Weights of a small GPT-style language model, trained from scratch on English Wikipedia.
Size: width 128, vocabulary 1024.
Each number is 128 + 32 x the weight over its row's rms, rounded and kept within 0 to 255. Layers, rows and columns count from 0. Numbers have three digits each. The size before them is the row's rms in percent of the matrix's.

# up: layer 4 MLP up, 512x128, rms 0.157, rows 241-287, columns 64-127
# down: layer 4 MLP down (transposed), 512x128, rms 0.146, rows 241-286, columns 64-127
up241 107:152099105167091097081145141108172159145184150113049049107082079100193150142111091117174097104096139105117134170140110059122115096112131137141117128079148109067181138177127093154107160104125124
down241 118:122139119126186134109069148116146113171163139085105095103071093108189123091106091168114135154059139108113121126127122111196130151123043152129085158071135172148063100138122091147145179152192060
up242 106:118188141125161116106101110140176122118093120069065123098093137165197162122131115108130125102099119176092132077100079117110155116144073132156053149162146120107097190180125134088112171091080102
down242 110:107140168172130160136180101147099167171128106166123109119152143166175107161066133101195186147132176132107103149161153098147121135179126161107086043113105146080106138152176095110113055096141104
up243 104:084128096156069070123111041107126086147142097100135117080113117106090118126196158147125099107162103089086105130071158153106104111100105124101137194100142106112096186159123128122105139104069076
down243 103:124099098093126123119100114134100095088171060092164223120116191166084065089168138102150121085113135139123112127118100122109181126168109119114152084105137115144148151131136147146083156127058111
up244 107:148123095159108103106160115094111125162190151152134142111116063183090127087124152140156160098136086123091069140100146125105108134141160105116172134115134150140093155122139072094132150044106150
down244 103:165164139131058111094159121155145128062076120120118129181118161161125090157158083113159081147122132161160133117130118086086168102125139084136128113132161100134097157103079151150128115206120126
up245 099:146089050117116110094109144123128124104149086109153102104116093088133128134145142132139071147105099080085163123193095104087109066128104137130153096119170103171100153115085102102174180129132046
down245 095:150092173100124076132093139152138148118127109144144148108130158116103108129088107110136120142097160143119186120113113137144139135115163102152097063106111120151149159088189141143121120133095125
up246 108:142101134126105084159127163105105145168143149110089163097143117120115160183106128169155151095116145130077153103122108139109081083161091126148148157098124106094136117158103063184101203061097146
down246 124:145076142161093137093127136106131139134154170123157116109147131090128117137099083104147165063087172189084126158148111144172170112133157100119184142103089154116089086135112156150125136137145185
up247 110:137133105114115106119139105103179129095130083112158125125169121117109140098195148139115127161122143115086125161078132103133088193097076083109164148146137170150101151163119064129111178141079106
down247 115:137093159088095098133101169136100131137121111108089177137092132051087104121109110074117118082166162122115140132146160101060141124099148132097129166137100164143038093156119110111163077161085143
up248 103:116099161060172085195111148047070155188109136121098147062113115131148161119177161228081131128161129166115069131133166109113082101123149119132116108158163173143083143106116134098124166139116117
down248 103:159070137112126080094078155134178149135059120122123143128171126101089140111123080152112141158148119111158119210145130097121151098111181135164165122103153125128127174108170154115139146105081112
up249 098:148169100132152117118099132113114117193194137081120085128060065106088123122138133108157141115083179110122140125139119126039140121103111189114125115128101098088133139133099089122120148120146131
down249 095:080143166161173176154101136138166101159156149139136112188120060075109105169172119156135110151097163174123106135203086111125138100120106138111167097178074134151145124109126142196138106136163180
up250 103:125097129166102037156130130092126155174156129127086152082077113183179146054121135126134096127118138152108097102163182128076149146127108111119154123136169127117124162135136085136113158188101072
down250 103:068078107154143150113118069143093149114149135165104162152106168181141123150100141167164183153054116113168120125138211121166154165165136129100156111156132093160088146072145122105153176183061124
up251 003:116131130139123086119114115161114160155157050085090122155122048098059131078112088127204119159161191120128151153159120217104138069079153114125124170081160055143086104094126091108121118128119137
down251 002:088102146126139120157136174098174113125153113118094167061075201109169098085163122104110108136139132083113064111133106128097131183163163119168120108133095166089143186091126127126154211125178175
up252 094:164077173166137095130158134104122128135085144148129063142153110140110161140160162139126123160107180004074136156108104069135105115138140153084150158058105149153125156112108140103165148084146166
down252 091:176129204119155165141173122127090137082130131184130097141085176135070131131154148117104194146177132115176137115159150106094108121072163129138180082083046131147086120123129132131101077097129110
up253 107:149123130122131084132078071128165119157087184155068071141139054143119126098120133195063123153130122118126110142090137083079138117130121108056083149103149141103174161124115141109167167163088140
down253 109:074124126163135118172109141146124108153172126194100083128091071198103127139172106122077127120197114141151140170132137125103124104182188151140132169070143125140178144153126149179168127149123158
up254 095:111165117155129164085107113093112155170160138164146051127080147109111128151094159155146162139132091158124109173117107103101082062120104111147075125151149121115117114088171137127164137135152103
down254 081:133129109084095136112154168111095125054104108156099162120150141150081106126158117048071079145110117084133130093139109157055135129153168151138129151136109156153153100143090098138058130165116146
up255 096:187137131145122117136130075148136106151103133117097119137137097123106126144120078093104129067057136117124132153156140145079108101127093097099182118134124127111093172102208158159147141092119106
down255 095:166124188098156240142144087125146162138107109163134117098128094157104156147163115101137166136133170167228076183168145115157129184094103089146104075137136123190094166131120117135189109111137165
up256 106:153077127159095116147103105083197132136064151128106140100096120146105107119122135175143166131153098138123187229131139126104126130097112126143105145151130158127142186145130154095217149103097094
down256 107:115126132168079107171164162117087137167172091073137130125159162104142177110175159121162144111131155178088112144132075151171121119083126094154120090143112127130113195069087113150135082100114131
up257 098:144109131102137133105101159174196082112118154095118097107163094139093145112141070156099153158124180050138184149135157130162128156137140121102087137020137164170087145163092123131157132146161124
down257 101:181137193089121128141140094109060131102144125181092147115137138114121090195148143099120152107168124158136095116134064104116116104123112088127131122182165090101095092104127150115097081137123167
up258 093:146178097126133126153044136122093128149147136121111109184093068126142121163178081186089122109112154121115129170179138087101144136145156100114128166169140164157171123072160160146214150121203104
down258 076:100168115169157141094194136104110105110087097207137114096142133146106116191136134108080132088151154126097147116096093126126093135152158125163131136099132153171113135118203137158051090103183116
up259 108:089070124119148140082078143104115115177107111176144086118109123077131111137157094121109147145087133101118152084142079115169137125149156073056065138117157094135108139122105114077165159113105132
down259 100:143177145152202091144162108153143183155123137120168126118148097170147110137119154141162122112104159167090158117167080141086158176085169102109169082048112071124207162138093144137124131107139135
up260 104:148123114154089085145116107079076146151185113116102066148115092130169171179112133101136152135178136130104108158112134144096148085104171121101148169104145131127153072107134108180133175098143102
down260 112:076130181124119149076106134071056099102089171106102097136108111098153096153077140089128186148193119089119092149071187123132118074130141133092103096137106162076115105099134162113129130156202154
up261 107:164148113143056085080081091114130076103154119153094074137083149159156095172096080116107163168128143143119123117056077123181086080137131168065112129125131090134146168092152179094177168111138123
down261 097:128100121105115174127150132139100084129095140148171186184179201131139110125120053093131111110061092149143129152143168107131103171074155101139143149148109127129154186091151068084104129118150142
up262 106:088156121160152102118100128087197148129165135100083109160191130114156167088057099110118125105122114105113136102075130122122108206134125175072113135090111146121111140060099107116133159193158137
down262 103:111127164108052092073108147133143142061110091132143135131160093205169174157139132158087084114142096112156108167176154119169154050130113106162147146145094124148147115160149097145144115143110174
up263 112:069114109091092101153073106088132122165118188094119141067168141159142156071168145184107127131104172079090095087123172155129079114119166154157087085121133136093091096149100128130091170151136084
down263 114:165160167107157129161154104140112171124133112182094087135089152096087047177123169130133174155200067088114181131122108149117120116129137124082103114122077167105130123144137102197152124138089151
up264 113:142142162138094083174177107119103104182112197091068149126106127170099165120187113101153111122097130121071081174125077137077079085100150130138093194114105159099193178175132140124107153157159182
down264 111:086130081154148171172092126110044079112090123175114152175159110132117180104108155124116099093156189096143134135146141133136088148130132137099133097123107175164138077114100119201179114107195116
up265 096:151086133177148098181104101106174147201084129090122118140156106152149135099151128087120162082134096127066128208127099103166091109150134124103132108119095178123062118164099079119075171146131146
down265 097:141092146150144130211108172131108105151084155122138128204201108118142163139088100130113132154092148130142164153148104131176199121151135130137139142147073162101167116128095138131180071111105103
up266 097:132170109120183096140104116126185204136206145153118148129136125156125161185119139134109126106099121092104119152089118096147127135103104078119173125075123189067122165134106108176165175127148098
down266 102:156130153134133174104185167109136127119124159106187158168125131162134164122108159113155098155112070165137175154115151145148134079046122166150169089152103148145133115131171153113124201074141084
up267 107:139130103127088138134097089079088141128049129100155056129136170135139100088162123163102148136163183099113127158117103085045075171109124102123070124167132181112111165122108105132123144192133120
down267 100:134068098096100193128153124126155158164095158099135129103133089077093157111180116089172151089167173098097161188158109119117128175096124167175121111103090148160184146142096147113107100212100137
up268 104:104170120184147149092143070121126107162158153115129103115154120140100045112108164184120202083084118160117176136124139064086050139131093177079097137137122083134055146140153145129156166109115101
down268 107:173121130163199168098113146158182144088133139146180133148176139136068090090182110107086122123119101178167150120063123110130101147165122184117045093139100131171136156143100147122163129117166094
up269 100:132141084062178068118146132142194110105126107068099118071077146093214129136118167169130150147140126134131109157094080159143108142108177110145112189083149166139118165153135137128136132093125099
down269 097:116127162056171123100163112170116198108124149082076126144145131133096129163072150102152108108114152104147140100147199151198116095070136167192169128166115123109089075145172086136104114175144177
up270 097:143089156099191106123056125120166118100184171167098083124158129140143111116113087145154156103144131095147162113104127134078091099119127053150132189102158113105130192122161114063162131118121105
down270 095:169036193125202146132136092118150152134141143168163090168162129158130129150138168090135146130166089126183109094134100139064152056093120161120160145143112166068137104179175151108107098061131121
up271 113:091103129095128114083064149153171117147106159105129111137128061141149148071129143158086113170175153124115145168122146130110112184109166168134129115126145168169094142121096137133145168149119092
down271 116:061123151120146119138097144104136109163097118125126130098138126129112104143138078128136146067162083125154191142153185083097085145100101143115143101165114110165173146125088072149140140159115115
up272 089:173126109075148074166126165134135116130182158117091099060138130178140148116103136113104192147167106119069157155069104096151155074154127138104109131151166104119104082134088095112145184113101028
down272 111:180168066102166113146098117115178155111168158113077140120144079164161112144109133124069173158133154098067165184103089141127111033134115104149092143100156071154111109109147123122133189112124074
up273 103:144101129145085103167116153123147093171135152091052100055130129116116141130143030139127111162131179126100106078130163109123115119098125128116114111128140165097122138135144144073179154139135104
down273 109:153166118114174161164156102118071091081079181102104118141118101136138159103140093089113177144151153124118115128115125088103087115181117076133139120115096101137172169138109121104105081134074175
up274 111:123135163170108036105162140140090091128115156158142104071121126108162114101086128165099109161109165112094097107061147128061078130157143123102092129092166094076102153138092107102122161121168105
down274 109:135134188172063144144092080085158114058101114087096105141164124133098108107180183129102107151114078113173119155145146179106112084153152110163143111115120161142125126130156168127123165151087122
up275 097:117156156133119064153113065138134148097159142142036076178158080131132135127157137167149136070148107172105137139113155107092062108086102156079069148159119120071176136193182120144122167061163158
down275 095:116135131158164126144176112201058092103059137127143137129130121114123141137153143201096137120116195131106123112038138168141139127113120116155187100112110091112147044158156160127108115148132111
up276 103:149166058081143073073177146089100143154211107142123096125083097143146182080135119177159074120148149167122113135068126118166067113177095171085114118108163151104125125147105155149111136085141125
down276 101:145134069121116045108100176115038118154064171081163094089102122138141148143062094136101095161130097102149116128124102101120154123146132174143122117138088177151080092125181097148151112150117136
up277 108:141123101156083102121112161133146091069141162080054176104134115163191140138173060101111113148107144082133149122167149144133105112119112129173088135056135109121132106112123151119110150121172106
down277 102:093130166148141156178139152131144137148200170120133090116128149182148100140123067130135182088139189125119189092106114076084080130102113112163126126126152141155208155135136179121152074021135134
up278 102:096083109114069053125108111137113113129172112098102105127090089136129186138160106119042151113121161187075075114177143099100145129119176116128142133129111115120120154104168126144109174077086101
down278 105:127114078128134113150101125134100090099198128096107108115151184161121122169144106135093095148109113133093077094145155076146144065180087199158134162157140095145152114154126190139129144104092099
up279 107:134114100132116138117135096138135130146115090109152102125145096162190115114186117124094156163136167128118191169164090090045096179094125139089081174130149113170104130165130119139140141141160156
down279 104:155106085087017106101112155073122081181142114105099178129158144089125138097151109156111107070134136117118095157160152156168099207137161130134127119161116147145130163114133158167081180139160111
up280 094:155142145152047115148135144108137136178075094119117123100139131099150086155140164099122159106141150136095114164154098089093145132124155130092079152138113175097156159158165100133119162110172223
down280 075:123109150141134194116156123061057090124174153120174104118157121117103118096182120128105140157133149109139162129126142127162185115191057101154129100071127146108182118114032152099068100125080154
up281 002:081155099146146155129104079183122112109077093093095154154121098094110166158109110117173160164169061119146082107116074124151167109072194103092086117129212174115104117165110081155118123103080155
down281 002:184126144102104146155111163083136140046109148154120145059088135105132126103109145130142202104044172104137137152160164112089130125172066106114071105164127125109159145086117142122129125150185205
up282 098:111133089151135133100108021063088090160121170129108113098104075122086139180176140156139101138117136109121115116145095121053090117138122092167162204141154110117175086095084138107132153122157121
down282 093:207104170107145155142137148114086108156143096109101127213147131161136134136130084159132133171107132125131123104162119140163103079158160140098130108161122138151092171155147082120119160148096180
up283 106:129156159137130114081167187135146152109118133115079148134146103113120123053148151118114085162179200059122071144086088129155125096121119085149112124109126161115104093214151086157146167099143102
down283 104:121103099098145118125125079152120128090158107088089171154113109141178098078111141121111104107129108150149162096128156106091125137064161122152060097099134154131086100175193137162119052126089116
up284 003:094182085137120177131091134152099097110134059134097134130067130094086192122095111136137158125155103123147060095129069097122141167105121148142071126119183112142084176149126116157116136114173131
down284 002:172113134131157146132106143093134106056116143166129121094115168089139136135113139078144169094077115141121136125182117121101127089167076075076083134141113124092196164119101104107169113138172180
up285 105:095143130048181065159132097136136167107123146110107112066126112131091147105151126172116135119142128120135143184052135144057126102112058097138122169137117090121119170157122169077173144092176096
down285 104:134171178165144112117114110116078098127122125117129122115151138118100101105130144116164132143128126097132123089105095129097161163043086156091154093151072097094171134138165149080086146054153160
up286 107:186110124136105119148122139144111118094170109104068098122120105121082125165114159201135156189124112126142111180109168139123125154131069114117120172086150096167126111132087085171150148114202155
down286 103:103169119138114164109106158142093101072127158155128128082111173088066080143156158164120149119118081135130124049164138151154143120101114084108151090125102153179115092105163132168147112076180150
up287 108:137092116156119028131172097101066115131158123136060095160078070203092126138144124126130140145069104132100121149091129108047114117112098124095152124115182104112140175107157123129153152080134195